config.toml
n_layer = 9
n_kv_head = 6
attn_scale = 0.125
tie_embeddings = true
beta1 = 0.95
grad_clip = 2.0
batch_tokens = 262144
seq_len = 1024
dataset = "wikipedia_en"
Each number is 500 + 50 x the weight over its row's rms, rounded and kept within 0 to 999. Layers, rows and columns count from 0. Numbers have three digits each. The size before them is the row's rms in percent of the matrix's.

# layer 4 MLP up, 1024x384, rms 0.0708, rows 223-259, columns 128-255
105:548568451541473519502495458497501544471474427564516527476452472485543434468589405584526531464384477481554603473497535523521448453486379469520488498444499414443540481462525451462498553487440548476609520343548520497534509539525492535484373525453550432382523521525559514493554472546544481563547552521485567522565504503431475598483559599484549447515512390517453547581559558563497442542520
097:404500459578552478418397440544532435528508507470471576513568487543509484551440482482603539473418510567516544549550579424512556513447496443492530472494586521467574550472498504526548606423526477566459494539561527462514576467473469441552609464485553460451537491437492522556464469560495563615480503384501520435444399523600442528528500526510483444585411505591596496460489444408503544499517
102:576412459505478491525523493421442551594507477516570489555477587448602516547497482452426489493480446525497449502471448531498554482542501466619552508417477421508618489501492501491464486629523486471544505452544448481538543459517510542506559397471516480604509545469548515425479484538480494383485433493474613531583554536494437483465532368434515516537497446425512505524569554491534539470402
100:530491532427463532597406519487495439525493506501485532542434536564574541570330469499523504539465413439545562510392562466494441553469500411516512478466545470544522511412536418416539481524471518455469507493483612518468355513500449454385502535447533524457388430478549486462459479519528538469448493395417486590515389492476589560427512528564491552515426569520467526400538591467549485454487
097:524490440492558643481444482449418531496415428510489475472530414591592525538475477498425529426454570522492489509459485528565464518481454524376495558497550548474534424565592474497477423503408515500476417520529467376473451515480410552503424449542429524484476471488461493471500414491582454533437494521501461441431558543535400486509461533533492513499516487513522558523548590519485351542471
100:511547540548501596580495492423547515575478446462587565547544469474562518487510488444523543503575536452492502520498503505524467517460487591521555526380593580511509493529505426533556460441529488428505431446545478461516492527498523436542457482462424618456506474444440489410567474537485498528503463529526560385433468492459518451513512517472555445410542591505528535500474556558552448535493
105:500524561530489427501520503467531450559509509622512581529478543475347496525547449519540476462529459478472537459478502499461526465423551505455429458350480484487598427578481442505601409446533466503438454495512524446438428391500431574532522460466480539555560553624449580543501605503402430416469526463488445490489545480440482502462508541526480492484437465551457406513490502516482528505427
098:486453448572482501516526527438448557560584472571552567498479519502564514522382504527503550561475489467486522549486454512540635474438535416525429481500521551549515434495381538565471515547496445546440487477638453491475496514499497528543491460481468524411591510466496531521391490365507448477438447385472397457464527557572566480433483572477523511595415524447584409462516425461541397436510
105:500516488548517570486464476474410556437452527555501492548572479576500459539530535388458495462423558478465533616420499491499570464501400443574511496417486524527360489458496583539435471453590559501508487455509524474564560421457510484501510484622542405525389396566489518484478504591505466472511442519486467472487454494510464433407531528516520479460574546562483448480543558511567415465536
099:441476535546566527577513469622500508537455509604550565544598546438544532450485560429405461467478502561461430502537520505358505484526459460419441634454447506484536482458473472570578490512553584540470510456479501499471486443522549465474520516454513575530573512489450453640551504500418535461517522669561495518553527466442561533540608527428475459433478522521552397586531492525463406520510
095:497499546523515525488500446638507591445530485577493444495466410511463462595632520535547451482520396532531487487506498501459522573572482468509512383557536481498559485422478518458467493428528619509407480430565500493523512482549397542508467463587436429521573553510456504490418447426511551473534527503542533529547417401467580505437502526534498468499500488471555487568653471526472550428387
092:508455537568483477546506497417619454483551468443502597567468517496546379552470565496545581471528497503537477405493523498484491496542496499436503498552476534487486515529566451536549517468526455510464436475451507501547508511350625426525491479498483539498590452529539530437471507490496534400465536531506399494431417592542555579495535445461576525487517551457515489505395461469468646547507
092:499488480526467461481494532428507433467474491440542482579417434511563525494609594525472520340473503504572572510557517523474499504570541556398503620524554419556503534488453614439559526573463536500476444506509459515436485529458484546544461530486562508373487562501421542517459589539413518531552548411495453569502529556525498648507526463471535480533578544447515433517461475479382530432450
110:359495574513413475401450506535589490383491472458408508495336518455502516500504534594470489566536560507523487422397526475441563597456488439535520463534470407459530467492498465539554466531544477536426485496461445508499443532492542400567490506492536503463490454570462549467466568474462540473552500490437508554493426609530413453527483484547512581562567485503490425431505477628360515454538
092:495485446545463478443474461377455496610401506454407453484575506462517464523540542497584541488421493469534468582477517393545461574594521502501463414505499552464524576483462475472489503415552492511460490450537460521513475549494447478558513491464506516533446495521592543532485560568446470619425443555457564460492507610520460539567518622492449451547517560532540517498450440537591513498588
099:505451457532481586538483463501515477526544425571472473541523519473523460506460390490473526502601464507518512487497466528482544536459552515372513488552436516510550474519565514557481565550501507548519505570508451518567562451402552497504489474483501530591407483509349451516516542457519552464497494588510467407483495568436458558395470537533505495543399547508526571485462460551544515464442
102:469594462540483485548515561481591436429600481560459586472549529555508530417507531536585572466458481481463528515404517518479442486473512457492561514554451597429512463509508462496616440376456529483500464488428483649458543461503496498506437454459490459541453505551439430504458497391567511536491596461397519424526560510477463486473535519578510508443481523603441561492499373470490518537500
097:498543593530411481583508475504462555463412484511436508587495511460511559477482459430445500572513547429620547544504534397507521530394531551423507495571468477590414536481491451558451440498404556576454638444501437460440389457504538483526479567540543451439460490558495482506530547544400500519417461561350483507526505503498488489451484628548507525503571522562433418470493461507451426433438
107:457500585484538462389521497539452557481511432445399461480529363428470492521509507552501498540484473596527525604536494514522482559580573475506512567456437416550488557547561408525538568475487479502481564535451478508498528540563509419452494466543497502663425616542549445429561511522440487466545537494462544561492495498471382492479503502519519535508530485455503479475525524590553561542517
102:432474549501598528467473488596460514455604522513455488511578534566529569529562499474458453505521474492594510561433475560509568468485457479563501476452374498559494569480467612476549407574495411492494527507464514484494565530442528495533495395483469466518509528508376515554488462534496521545537503486561403543502530501506489572465450534408542492560522504551450567472608422574473531386530
102:563489448535441531536532469443480554573558436488486542447533470518483419578471544503467562465508496584439404449425507594567507473516444523479445514524518528479571446574509521430441558500522423434514416486475499488493517424581525519512508453521492465485471436485527557503490510567449507418561664480496499470500485530558489523557478559563568470545433494561447500514406462513455568427545
097:533500479478528475430418452517465517471642423522462513507478519484544522424477444469528430488498451397564484529512492494490531528482528576438454460415557498538444389432499487442529472523421452511489520474426480450500547500629461405529550413481643482492539551412529582427434478602451427556474438537510435490531496523455441564467492484503528491439510479512445544460426571494480538452550
094:405494454490542521497485487491445529459479468541501452462558576508571452432455610564510459407498538443476584481487519608531496418444507490495474417532445537475477534510510504474455475574549500489480537636536544473525455465571469518452475573472476562392489499491419365459579442529471466521623635489533490561574536424501504469547530541379521470514490489438493524485398508587499423571501
093:578478474522471442592534571481464554479440492452552484475487527527480507460540571485522512530462573541495504499452457534540542539573514447541491520482439445528475412453530394397483510548449573583570527482467432426556523530431382522530540400398461532458539515588540492522444409381505538498488513465485414440612521580500557435564499539553414511408556537446482508537446517441434497461412
109:477497417539494545546457445477485493445541481590535496593555446419513478440493526396561493436490458466441469447497433504461421485502542499459530477523499491472488509534598562484528469524506579526501562532538510496504505586464463565521437395504544561565472430531476572398515483396544541463449612526498449517559430643526454523490429593473520482460511601539498508489557492528468598502506
101:535431508552507534510549488444550459534455499409494496515546438527518410476515378513531515423498512429475466472616533494499434567593564472520496500497552414512582513521525449521472558633494504537505501422362490390525508521480542478554538490420521484537491473459505526482460442492406597475523497541531528523473474458576509525451541605501542590474527656588516430455550442522562494516473
092:448561462436527449475528569520563399520478580517512492564458457499530454504521524412445521415492434595429494521494528521455521564490524574500611483469596459473541497435555516473552496450456484478555551468563469448498534532491551500578543431484470507435490524477477505466534553530541569495512458543432348498470505470391419418443497494549466455578477398499510547476481514507532539523492
100:483454539425443483523536449545399439544492425495454553574533433454470521499407503437411485516501482605506522552394521557571528466500498559420471534492510516482550530500522484581463492510560421494453584458466455515435528483504557507539509510453461579576519548478421456461467492532561455548503445476483483446458528505500511508496571477566473515459537429510532439486495582444496531518485
098:465465469452424525542455496518476527495538424519449602432542534411386479506569551531512496564489430474583495455583587593523519547552482574498554494434434484465532484596483565568571446501494543516538489501528405477478507475515509490539537549579524460502436467461497557495531493472523510555465471506469438517633472558603496449419478588538476493536529526449477598520442461501380551462527
096:521594479497484388413479583545523459477422423517473489450490483491474495532426565393446565433571507463520518517360608443446537448511517467461534493528426518424450504532437567544505543514523420458413498442439558504507434565521514459469454441465526520499512392501459411513527483478497492453567485532457570506461513480505500351586482535544430491502509471505463564473546502554576541469454
090:517569504564511475439429539511457393491423508430429563525634499499464487526619538458490457510456457525496518420543430538491558412546407588535493426462445562495492535607618500387470535591523396525552408471554421593534469436508465484494447580530461445570466522543517480462504583455403515539447578416474553524522506566619475468535526503440544515528483509428449463498476393537553504608483
099:350491562518471519541550495640542504509491528429557529445531505439522558500502549604518516523539557445404488591532479376514426508483494488540458456451504490548514470405561527562516457547490562550531550552504506562481413431522489527378513509507581543430502436519480483500464490513462392404553501433510466462454468512545515435485461502562426470534584540513506436442456447532506502504518
107:563564488424470532449532587499453458506485448548527541514556540482528504497482539529536433535473478471377510476575481407506561456474546524595347463575537527496544474472518435532511466499524492465411567482474578501454464453478505516515513417534529491481551566425565580426516562500526481475526502567470431542520515430573497522452431487466542462544536488509465500550570521541560529556489
103:496547427527522522466532428587537471472542481529457471475510500435493437610471473505526448437505477594372571528542535523441429503408586490459481384492555618532428433535590560500415477517474519505461483555497576580545489480512466559535547515496457471476525501455438517512510513574443474552432509568518538515478539472610525381380423475521463519551506574496444502482510459525529475529491
101:460471484496479579578503477631465519468463534478506452418541449474510516484436611522595577466484487544599540532524435414497398459550553534544562597476540495574495447528492469440537497506396482445501526520488515522473559514440377465603524509494495551459574508553493418472564522539491474481446569393589520505514453517479459530547506499484533556473508412541443496572557555576450506613572
093:478445541473569447541504485400407511464543486510514436560443481437499546486534554571504521537491493550415463441480490466529571544524501472509516449599514540420539588593574399524471501522426564531438469507497560560507434443444509471412537430479489507548463556500511546573507534486594495425525473462507564529479541387566564563483470467520468534596455472501430518470425439425522545463504
096:555525462575501554541516493520539404496503463474481476561513436529474487457467475528467543596447413545504624510514548574532463519513589522588514484472461564522515464450408446524428438539470548462482589563517405509549419601488503450447454456472460514544446508509555432457474473483497510453515399577412469458523530441506545496614512486493587494466478498519487471465414417508518452547408
# layer 4 MLP down (transposed), 1024x384, rms 0.101, rows 223-258, columns 128-255
101:415414510497481484385498479459577479517489524525412486509490555433512456559583569418413557574543557543491437471499499617552453523553503550478535539569504421497444371446409516486516485486538517433473540489573509449483498528443517560509433507552467470478405488512481544415431420455429481516419506437550596549528501507545524438576598521532598438499482521596508447556471528492507554470471
097:529466491475487502535555500501421452507497558457469457549481557526561506531614502448445511593563584449560447473454475509485470528549483455481515415495517559612493453526536542473584526495445467533511498546460459535448452551459525432610481513511423510588459407511478452467571602498530430496528592592500537539547548478450495514487487440420567617505525439498424542614440514563528407519544
103:567412536433509516540516449437474602464473466537367455541490423524439462518448535466482510554523439548516511476571489452452499511590523425447391582505456463464494447495524555515538475547547513518508467567497458455461486403539530488548492576517510545465533504503418451413479487575426413450489455562542591483497490486482443370566463514379474544515557509489593496458553571431483388422523
102:497456509488464523442517547534554537480521590443458396472603525430461499465565492530453502464512487482504486509545463451588483476541518518568485423511530470458513513547455467625503494406463499480459460511528471504564545537476646622544469495517504504503568458542525537548580445574430530549561529404492452517587515539528537527585521491443436456584592506472468523471494452456482584492465
105:453488484472528614485456524514490457486547484592583516530511519538481493516496509569529535557389532504428516551402470501501386479467430621535535557401539562505490665498477533432489481559455485450445446529504426571536513515489469500539424588543476542444498487466452489459425531515501459480515497525423514486437422590524575536565540510445477525606540527555539512522588595487564438580511
101:480497576490386529605452575511567506455514573491532530446491493571512508582546473480522482488535480435453533443484463492591583476550519464531505476520488553511562544489556475453507598486568429510511544527452463498463543510543478469544488448482462473441580418444478486492582404491494498413507546487459448409454498442505369543500468481425557579449571519495498603526436493492511570447564
103:419440469402395509537523473456443541433578484504573467458334518601545369443542460471499577547541497568523504440496430590544551548439582435473563473449527404466501476456519541432503413554494553568454490479433500522431487550537491484515484501531519561413499463519442536512594353556506446490377513520558489538505574456553525429518430404432503535469485460490451457519467585526477503543470
097:512591510396470459437437476602513458547552560524493464510485538478503534462521550486509450510496501502513531464490524422482518480551396555390465555493555539448439608521586436413424543527562493544417508490440451500551491554533463463489503548462564520477470515519392479529443507465467498535544537594524591511543581467540508511519486397507581391445513455448365514567499591516502536566538
104:552438475577508468521403462453465491505440532503448432570574457487487518529480550496579525450517500535478557545418408414492482497463463568445451517526476571336511470581493503574381470571539528442496497507521530453460592572470489534472575418471586543532371463545401403408527413532478469506518514470447477484413520492453429562500458434505482536468439537528492574450462508477451450523481
099:517534508517534476506564496408529431518463518531553569533539461464422473484507501525516477496463601450496612409523522513390521480469521480467411511452466510504501483470435522485565593492570557437495471419484518539451458481447494549411435418468480433488545476474453569619519404564477380476504501580463525545511359407504436525573516536472569504499475422442556581393571416453500526441625
092:471596463487411565563498579398475483536483512423509546550549510604536551506464477452414484537489538496501489516503532491562460505436462505535498532455499530474463494595539506562499496570490416455549567468464443637516538427418530485460579553440515550524419422396522435413526531549533457581482460581505506509460527576487512546498417501447464540502471511461443460436515489466496494578470
094:481536511431502546532417456536396542551477448546569475431505487517395608491576479559490438502459514489463496497538546485426542495508492500504507467376515575499505465483483463517397456539479509544524587536562499542521509581570461513452531477522538467459401574469484470607504522582529531547520530572489623536538558453386392464530535483589493498536521482498529476489520510472531396492516
092:596459581466637572462434463468483536502500475553476497500473544510558448490475482508509479599474513505448422399483464497496366496452498467610537465527562561496537507512497527502507490472497496464546535504587524510536563471493548449464541488491493563614512418476576425558451432473541517462469520612559550442538484466461519363543526544416490451445464495522392507452488538493601471471526
110:471546498516627450525550546573578502528491622489544544454487492546583476458481480490526486492618554524486481601473417481466530510471595518516447549475422512524473476434464499553524458558518530622488522423524523489463533510499568530534427520565514438471446592521407472507527597485503541513495449528538543497553449541479492553500494563552543505561577557606483421507479510568536516437514
097:540427495489514508463354616523591492555482495567504562511516503485485560407461484452410539515491493542538495480426484520524496524402523528481548570520489514392584486453533507520602405523554469404481506519443467420527554424459578506560494467456477435521527480597478437502459491378497542387523517530485560552503521468516542500456423470487440519598542493516521501515512575520519476531447
095:503551480464470384500509542548546426470523455449535525504431497525459515551447616440438501473448585537634526472369488458507449519539455547594622530485410543532470517478461435438532479555456440457437460482432511564495383497543464445439595420545440548482482450470513522557494528480438523492475508471409409568429438462490523527570588503534440518486483543561498475525519484437453598583551
100:510511508564513505552522426519506428433422485521475520583562576459521444485506544530468532513523607540536521585549454541459539484538509541542546579437468597489479574456527521509462524545441503584587541643545509467533518611433442509456424455470558532463410486547468502481489473447564506459572532490488482494470444558517586527499455559514500586550458501548469614541568498514502465503472
097:516441493518483522485545554396562476531545451461561493468575539541503510534492484470502477489478402567559465595456486554399557486478429586558494498447498489416573478418436460520484481484519484425457382395564466524490523524438425542456550439486567522546432560516586482454469378503584602545532501463559515457512480481504550569530471459444460425462429556523438508538478531513566489466614
101:439563442455490509528543546488506480475500503496466499489458542460440512451553539473451489535498460496513533497516505500453521426520389549432526473446612602510451517516511425498481569560497450488500524397541575512458435525487574509384435537433467549452497497475534555457581508455455491486548488463413504478451466518562599539504523524450498507519483425509458492473472504560564556449502
103:512522590536438477596525461400495508414433538479541507637428508429469487515431470566508536526477483520439566466466535497506486542409487524600612480494547439444472507494528505492542420474496558476569433519578416505554391513514484498474574531593557521491489467518451511433481524488447588563574550486468492441418531447473584359495543529462532500444461481539475494520530528516600465500460
106:506557465410424374515536474546421476448523518437366585553529449453547535477481547526497488430515506472572522481527478506424488409515565451469390489437558499466498517504516483476549500522448577553462497530466505547541595501392483560551466510496486503482508441632493519508522535452506538536475524547575475551437421499556507451431491499465503456617550498590479560521464494479516509482449
097:546499551532476546497477476453626603458425540557518434483433566426532540590460515469486567405494527478456453488494501530381465482471453393494466537408474560479487543492523468579444471485493459461480524516481459457488454503418529571373483500536526444529452518585558447535491485506438469473407575476541452557521462512580478559500559473506459496510486549514394472474556505561582566597496
095:562482453507468534542551483534464383583516560446495486524473440517503523498574454521499516615567521585471403342473498480570556494456491560490490497457496496498501468538458504575539502479499515549544540522467567494526582503499585523541492421441577402552454519487541574494431551593509531459491444424411508452485523563442557504493553418574445489543538494465492494476543530549492504474503
089:524480653458550553545491453571453487463421475538540582421519442474494496530444371517505546491512508451577484529522584589443450569407499539398459529466532541496589554557489556513486419450549477537471500532492421595457528465559590395521393535489509489497433472448494575467548485515579602431540493561509597468388523511546419478403513443414553521515507559430540489516556492475600521490538
109:360537474481568457502500472528472436475490385465496571515589437499476433532543539407390535530596555470546549485537433483484434592590467514519504566505461543480464644471513518427478461531523392539472436466552580441484584521576560458551535541554421479497561463467464442517492523482466499475560458489437454555441467505403455518524537446519419465476554523456508404482409536447515492420565
097:514484549485465597523532417534488462536524488518448528467504481434483567540564553534530515399557420512468523425445536524503519553562517585476519459496374545501389436546492546585478461367456515500474547497514446570323567418504535464472516440486509437548563540504521498445497559489504424513523585459520391482586469534432493419416408450473500578593443522445507535470443501459512487406548
095:505403455603504441576450502592451488464524450486497448497553455442488532558483427508486476586466461488455514355455462559543560487523563492494476444513412528494454507520458484502475534499532440454508453508466456512546459519505447578518488479506555489515552577564495532509524545535488435607524544520427590514518403489467475514539513459462509583467475500593500563446475577493495506498400
107:471461404450522513508540490490490546464432471520476513422442524548511441552490490537513529522529463495499516526462453477526421533449539481532582559510546580484520430437431512536617458508486609594475584469451508464442500524508508499532577556487529516504559445443564477489530643521495405598410551425614483517535440449506491576519467385558547517461446509517516537563485545530405425511475
098:517407513520579510462460462528484484527459543483483503620540516496452458517560460505462511444460542515466489462395474464495497495582604380560479405485434605498561557515567496498547436630559446519543530542501612491492431528512493583511427524511480519432489456481478489450537608545525486450516526455382563400515454457415526544438533563529568423512437421428509494514486558548474477513507
101:581473451457525510483547446499537587424539457528524557517556556492567490466523497433515507572391429539579512586447394455573502488454465427475461556480453452556522502520559584570568454480511566472466581460572486512526521514583494524520518559519497453484529594469494541438450515466550450513557451443488392521530526559494537498500569457479646550574538489501514560435539509476524519466553
087:583449490525501505478625566635526575494572560579506425430538513579548496528561501534530498497526484496554491562517517542514457529490562527447560458505455422492450529448446491525481500460456474390454550571469538518461531456464478503564562461448519556522540404415517588614457476456482559496454515518484479448498504514410453593535451475458474516471496504527554563457383553469470560501454
100:509436461465511346501461446441417522562471488523500517503456432442460524428457536517494512540508502547483480549485410572551570498504550537541547457527558456488537515454516529507497542522503518515420505526587495476480672546489532520554507451550539450444529477474569420325539523478526458580544484561463556496432451493520629434559487556530378454497393546432547509464402472438475519534464
107:439563528540475571419447505550553556545565519624477525527424512457462476445526419400435569477528469608426558578513531516378601513530444468438496453570514576408528517514483455544546539546492512443568509461472414357506353489489422490479491623476482490469472464451524503473551551517539513430494400458532476572452512422517452440445489467539542407509522533499601518502595487522489445504483
106:456586522582510506444422428427549586414634509496468584475476560471445411568456426407525505458519527437476413461581472487556423560551511557589462433463500537453452505447523495553465570472467453550551456486511476453535412584518467452513515468552383458561525501570465557520466559492483556579465444492552490498509503573523477414503432477457546507550408539513465437429473496526532429480529
105:580526496450467563542437498529524476535496496568491592519452447499438422544446559538542569464493516513509481544457504421503545612547517538458470542550473557541547442525407502460487518524475473549544561453526501498509528476474543426556526414485486486469383492528492486509461402502431485503463434485542473535540532495523541490513475480465442493456511559576565430524471496483596467553540
099:542529465473498495528619445545469502504551577520499402472539524505515403457455433479630448418507498522547500537374343539489443553595511487576510496496482520488550464497413541531540560560574450515574440546462464478454545388486445370484531525508530532485602530510552495610592495504491440527524577484542511388530463522479469433561498483455450523436400495462385498469513488445476485583613
# layer 4 MLP gate, 1024x384, rms 0.0679, rows 224-259, columns 128-255
100:522477454571460442455536406586454436506570432489537430559515467461505519531487407460474489569449581456611524533384493455527571593478399559509481493503523518590506472485553529490518500437449521578549588510467414525449481552464495419525458512481485477604377506485464415520479443525544467514504515483525508486491481503601527479456542516528491521492417418568550411551492542534531509483466
099:508481350491424402465524562492457382543490540472432626440478493477522534464387580500510540520458542488544529476551466506646467501502474473411475576531493503504504559543512400466456514565503550462602451411511561423483539488506516537530575507507502530455400506439500491580492540528501540555520501499475498474444484528472451629494516515482450556477553554554485508507414512546451488457541
100:562478519523491520548588503572414531556488561449562530484456591358481475467453401437539513530479513518439427539539408436451575556511490568492407470444514441568456412554610558555457494549381436501460536551532560520445372476454471479472434557519516529532462450554475421513518469495566534452456461563501504467504487521472437445457525474571542476503451528515437525469412476503442537532465
104:494503559598543494567483520420507474463542436465482539494543533525494463517478405501439585494512535421515605392485430446562528537498538468546534507614454519423563523532515492526575502542452561552469433511502444570447359511518626550498506478574473520448418524484515463565430475475476466578449478429519492501490532512566454493507416474474513477565540516463461526500633478496535518498479
098:445550541445521541527516545471445500522496509495518488513507456430511529479481474499489490489562440545472512476555479476534439518487512533506486525471484513542552506502372414544531492449392476436473508561523439416379451519528491614528510435518446448551527487478599443430554497476434384509539458588468507566539600431477510517434508553467469400487559484415513513500531423511530429570451
099:545522458559593531492465551432541460550446443502490531578508448510434457577483491463526536484515539469479509563523516472464458455478524583441517475466545509486448400447498520434426491443551590458595478458444464454409456562496468418547514498542491462484453564431483489472435427524488480513492497460495589456442549440475522468419542559515484414625524465412430558445504401485485498476483
098:481416508451551453488429439402498457520553524527508486467526542372517479412547559621516549545441513399607501445574540489457539598525515488469542568490469483491519494450495510518456445522443533527488498526486472507558513431521473489676526571454539459491569546444556440629483603486470526484452480572433474424449611532592484561594569477542497517530461524507501529440486539498535547504578
105:518550484476514529481474488383562480474517598504488532414536504475454551505468396464449443500520457422425450563478424443534531446548479520484517409478523454496469467476515492432424504524407520479445412565551523459418542559477415541513529476525519566498419501443525513546478544460453546453585548546560468392526460462471579516524521524457482443407469520485518476592527479472551505479422
099:471575482514497527536548555466575482492473447425499450546486552459566424517395491460530535481489468401418507492530523456519483426502434522537448482438492471549499581460547577486507527494425456548622467561545492488435506471500617473523455484472536530408471473504511479494418558499461456473427501481433418496518515559514461519496570543555581432471533444524475578558555423532461544533439
091:519535498414424385611450450566507483497540495533449481421420506483550502452446453475565501517600522569509422488504504521520504444494501563472563535421523524538506503572510595546507415530461502482521485547472495530498464459469492478541449460418487527435512445500541481514581480478542473428521447501531460518564599526480523425521489508463585435459480482590496506566369608506581535454502
092:461513497507547471469500488493432483449550477585448466491426512577513452469485505530460541467616569473455473486523462510523477469486476414534494587497494543568586548483601540494524516468534526560508485486446449453436422438451477563534556531528642474459485494517496396448535434436466545454470391460513505490473497433610519425565552513529504579438551608500549499537477470566564524554497
093:361553475587469555538542447581510558543514484529553470615498471493479559498501511589513542493425449423508435476552447536507494475533492554439459503523398519461496551479563470514525516441467442520512483525443527551527546556471407554509574465487457458464527541565456511504505592463382454494418475458519529502560503431553505523418491370504412509586512431486556494519504507472533469374485
106:486432482468552603490491532350494461493566514382506539467396488488488485485546526472521485531545470456505440434479466422399526490495514495553603375474540473549452532559415585537467479472530488465541488546448522577483403506453585570535540522494581535639455517421484409507441526479502543574534510558483479419492530545472375462516502495446476489474576407483414459528462531543474494533497
097:559500418488524436591409531546506514570473599461507534518520516496532425545482396410433521527457511594453495434511477535461419559441501427558503407512508521447540444499478458568436463559476430451522519406468450435501511520643506466570534446485533495525507445513487534493456536532483528474539448518543576498473494522538425527577492506502458457453447490522530516494573559497521501597502
100:477566483509481558493479537471488469528530358481520404524486484530553509503463504568498555495517513499439547467531520470418522636533485470522481472522465463509582421550539554502499496448432573496517490559520519486543467448439501477420534585477509411434566494500462621502570518477519488471539430513514485495461461430544510437563467506458575575501438510526509454539517505595523567411512
103:424506540435530542465465427547496552490490435497543548554522540488451468424564523451526506429508534550469458534537534480539437548435524530450518499427456430473474491614474545508446483487571555447592540447491513532472495451551479441436554482541389508536510469522512391503520459556436397605431438509458573532475492499529390419528526441440524565505533488469546404578528409507673567544543
100:472420420489429461559471530515366508409509410460516475497544495493416502545422504465481562562586511465536477519500449517448608460479457592500487506450454435554523493433521534479432459529421470518410498423502528540538424540502548509507494437532550472513565533521528512492528431523415545466568533492504420426482431485479515531535386468470499455517514544481489559421499547532437438507482
105:449397569505543537503457442520436458604465358538453507428570513446418492473481485432523506469465526522493518582471597435505568513479545417512488474456375502530471405381535394515536491456517587508517493505475544457551498566509487573502534551466423492421476532488412559487424544510558522488472551441504452471518526528489496529394432496527495450602475501532559493453449555500461414497474
096:447535504511532566500510439402521479404433469558584529635490567409445545520542481589541551511486484442486514485421529480491498471445505548603551457439482557445568490449560499561588417482449498556472505478581454512564419511524463467480519441643550518557510530504440406517472570584490471630520505460524499470476472542453573505465511393470610422524494511508438454455576501587520504504470
098:504587608416537438495414500418432468559444473445575490531598461471526496517494492458501497488525394543572461489557481553455562492539443477520451476518559483590479454453471420526476440552490573440525505533520585510528518516527545507551523550606417528459490518426586458588453437518564474568400554465465513538567556458527468521485504552544452434462532567572545534552519484524481433532538
100:504410459492537442542457507455503498622496564599474437519538537563543466473445529475422504522496488543548477474531481473462422484469476488427494436530480548495432491517459560487505493428481482538512438516510642512489433643515502426540501434531551502592452489516495511472511504545421545566417511570548508519582501574564426469669586584531451555441523578513443443563520386468490522525424
095:560475514497451526553573530545478527546475473578495516459540414431465519457547488523473440425563623572489556662522464539510489461538546540465515447478480489510490490527548485562507431565457506527483467537564537489486557399493413427505433625490515535486560513468565482457508388500525502417496446543379549485566545430441546518555513484434498511468489515472470495604455478546570494389467
097:531538402520482488494477624488578476560494591459481482607499485501502525425541584522475405576466499463468508482534531491452440393440559555553541461507504502483453473492567563606441458570490426427472524517469518471538439518497483519519545453562450453547470564397461495582539575474463470597446593446530484507496528498522502576518483436543489419574447476611502536444544432529434489621393
108:511425428430559552458457458567447511574525609469519503474554422507549484639446543587473434449478530451449482524526548441557547476555487462465442461552456520466494544550465564433521507517457578452368523537515531545464440584552498530578519491531437512433478453575492532485442459465461481488488435479504432530489472485463542513478505523425548400521518525556549479510516525455658476518477
094:513588495397537524478432507558456539504580474557437520532549545466466496555486573518517507519544478484475432541481473453458499421459522506484495533567561511395442488446572522633581559430541473468610497502494412522558475521475533420466550483569364511456503487516542421526446533441567400429528501458505534416576495537447412572515475503468475449544499431444530549529391617564413578519564
091:539472457562573477553469517404523557459541520494561528575570470462410516502473427552433489531505509405428615537397372505526386473495532537542501436491488430574493521497512384438432456511564557517467484505482474487575535549463411427515440507499481546495499559504481481556448498416480524441396443454571445541468464511504461529536548432491509497610578528480534531494494551574483457500436
101:504562433459521502505511496495498565518392560461480574603523508570598516415502500581459525516517591459487473551449494462543565434386449549496445412443516402464479491499441468496450594515495510496556565498543473489537465460450509525546442579521506603562463575523503348515427502499501445365491354455419398445497458484509466528390556506528497495551525472419567521520496536462598449491536
102:463431528572485545523429515507529438500441517498466501542530538485519484503484445452449549458527537433529417430432482480512509534551494421555481384628385591491492492550599553544427459569483430618493391421561496536432491475525502403471507518507496482569485518415508530467473591482436468528538569480553523547594569492502458523539458460524490447605449377532586487498399539604407476439470
101:396548504471542500487501634445431438422469527555473394578462500528514508428397470533464480552579508466481519461436559499475465490443609470552562482423427477484507489434524454390444504464424438541507509592460611510508395369545410471497505440454408492543441500469489495551525524540490546460444445520411447507472479501395533481481455564453477572485446468507477485627487452510496542445459
088:478521508494490504512579567508442599479518580475397464529506469444522527455581479522599450566535418655595495531510524411558456556466514440487572569457476502563508538554451410528512483495504456455543529537443556481443421500484469535546488529462510569486545496479479551513435489495528604562467442427549470523498402506511412444493531421436468520474525514578595532424382571495577521510486
098:485589499514494549455495641559535527528483531503460460457569527483492538592438575520534436490593545431519525561522527452478476548451481579549530505424592484538417487491502433497431589423465528463421585477591482502465452521466454449414586564487460496446465409502455471540499552473489447463479420530470414434457509472515503538483419484531414394538611475450418497516619472381573498496514
107:554445584484462503493519478515466543495486505527503454513390531537401447473530516431504515501495547464525430546502589450455515542494509538559426432444585446472514415544508450430558554419581517390509504565521529463438490476535500583540521543565529542542465476449465438505508449549396490471613481419511518528473451592447557535519541524531492576488469488479556537495528533572491480488477
100:501513556424553504500526547585418455549449500473515448484552451454383448503471479546523401470494564537413590603594547525480451481427460506492451471534465563480474441446540546457536435488510550453464495513471553544480377494528472514558564494575492532413451571479466505572507586493460532528530604517456520482533572476468553468437543439488472461503541558501454394403448456478525454511477
102:547495505479503549494436401490447547465566502507570497473522489523458497394514511417565507486516445491415502423470571562478467524528542500526537474459565526548498569466445621576532518560488486509496459464505531590416434465558651473391496477527554527509536582573422447422516571418535488635506548582548498450474550449575503417478491442534519496450476579525518530506450550464543570495476
097:566524486459497567583484467514484517398507542545510474520494518565566457492578522569567474465330545594539514561445436553502437596462434453484598492576433544473539639546486399434462494479492508433504540490390416465463424509566483505489484534495526519522552506421510613561602500473504459542409421488539489414480498493546497455446513497478494425469556473511494521400479475542491494491553
096:560488535463506520486500577531508465489529585509450433580490474471478514397465599446501453471483541574498410446488480499424503517477460502414502571558562405551513465426487609451417392530491498454496476441421553462556508486533524505487495590621526512461440420505446466469587455454429469539529525570486527557538407470445547559534515552552454434509437404540486481455505505514496444548503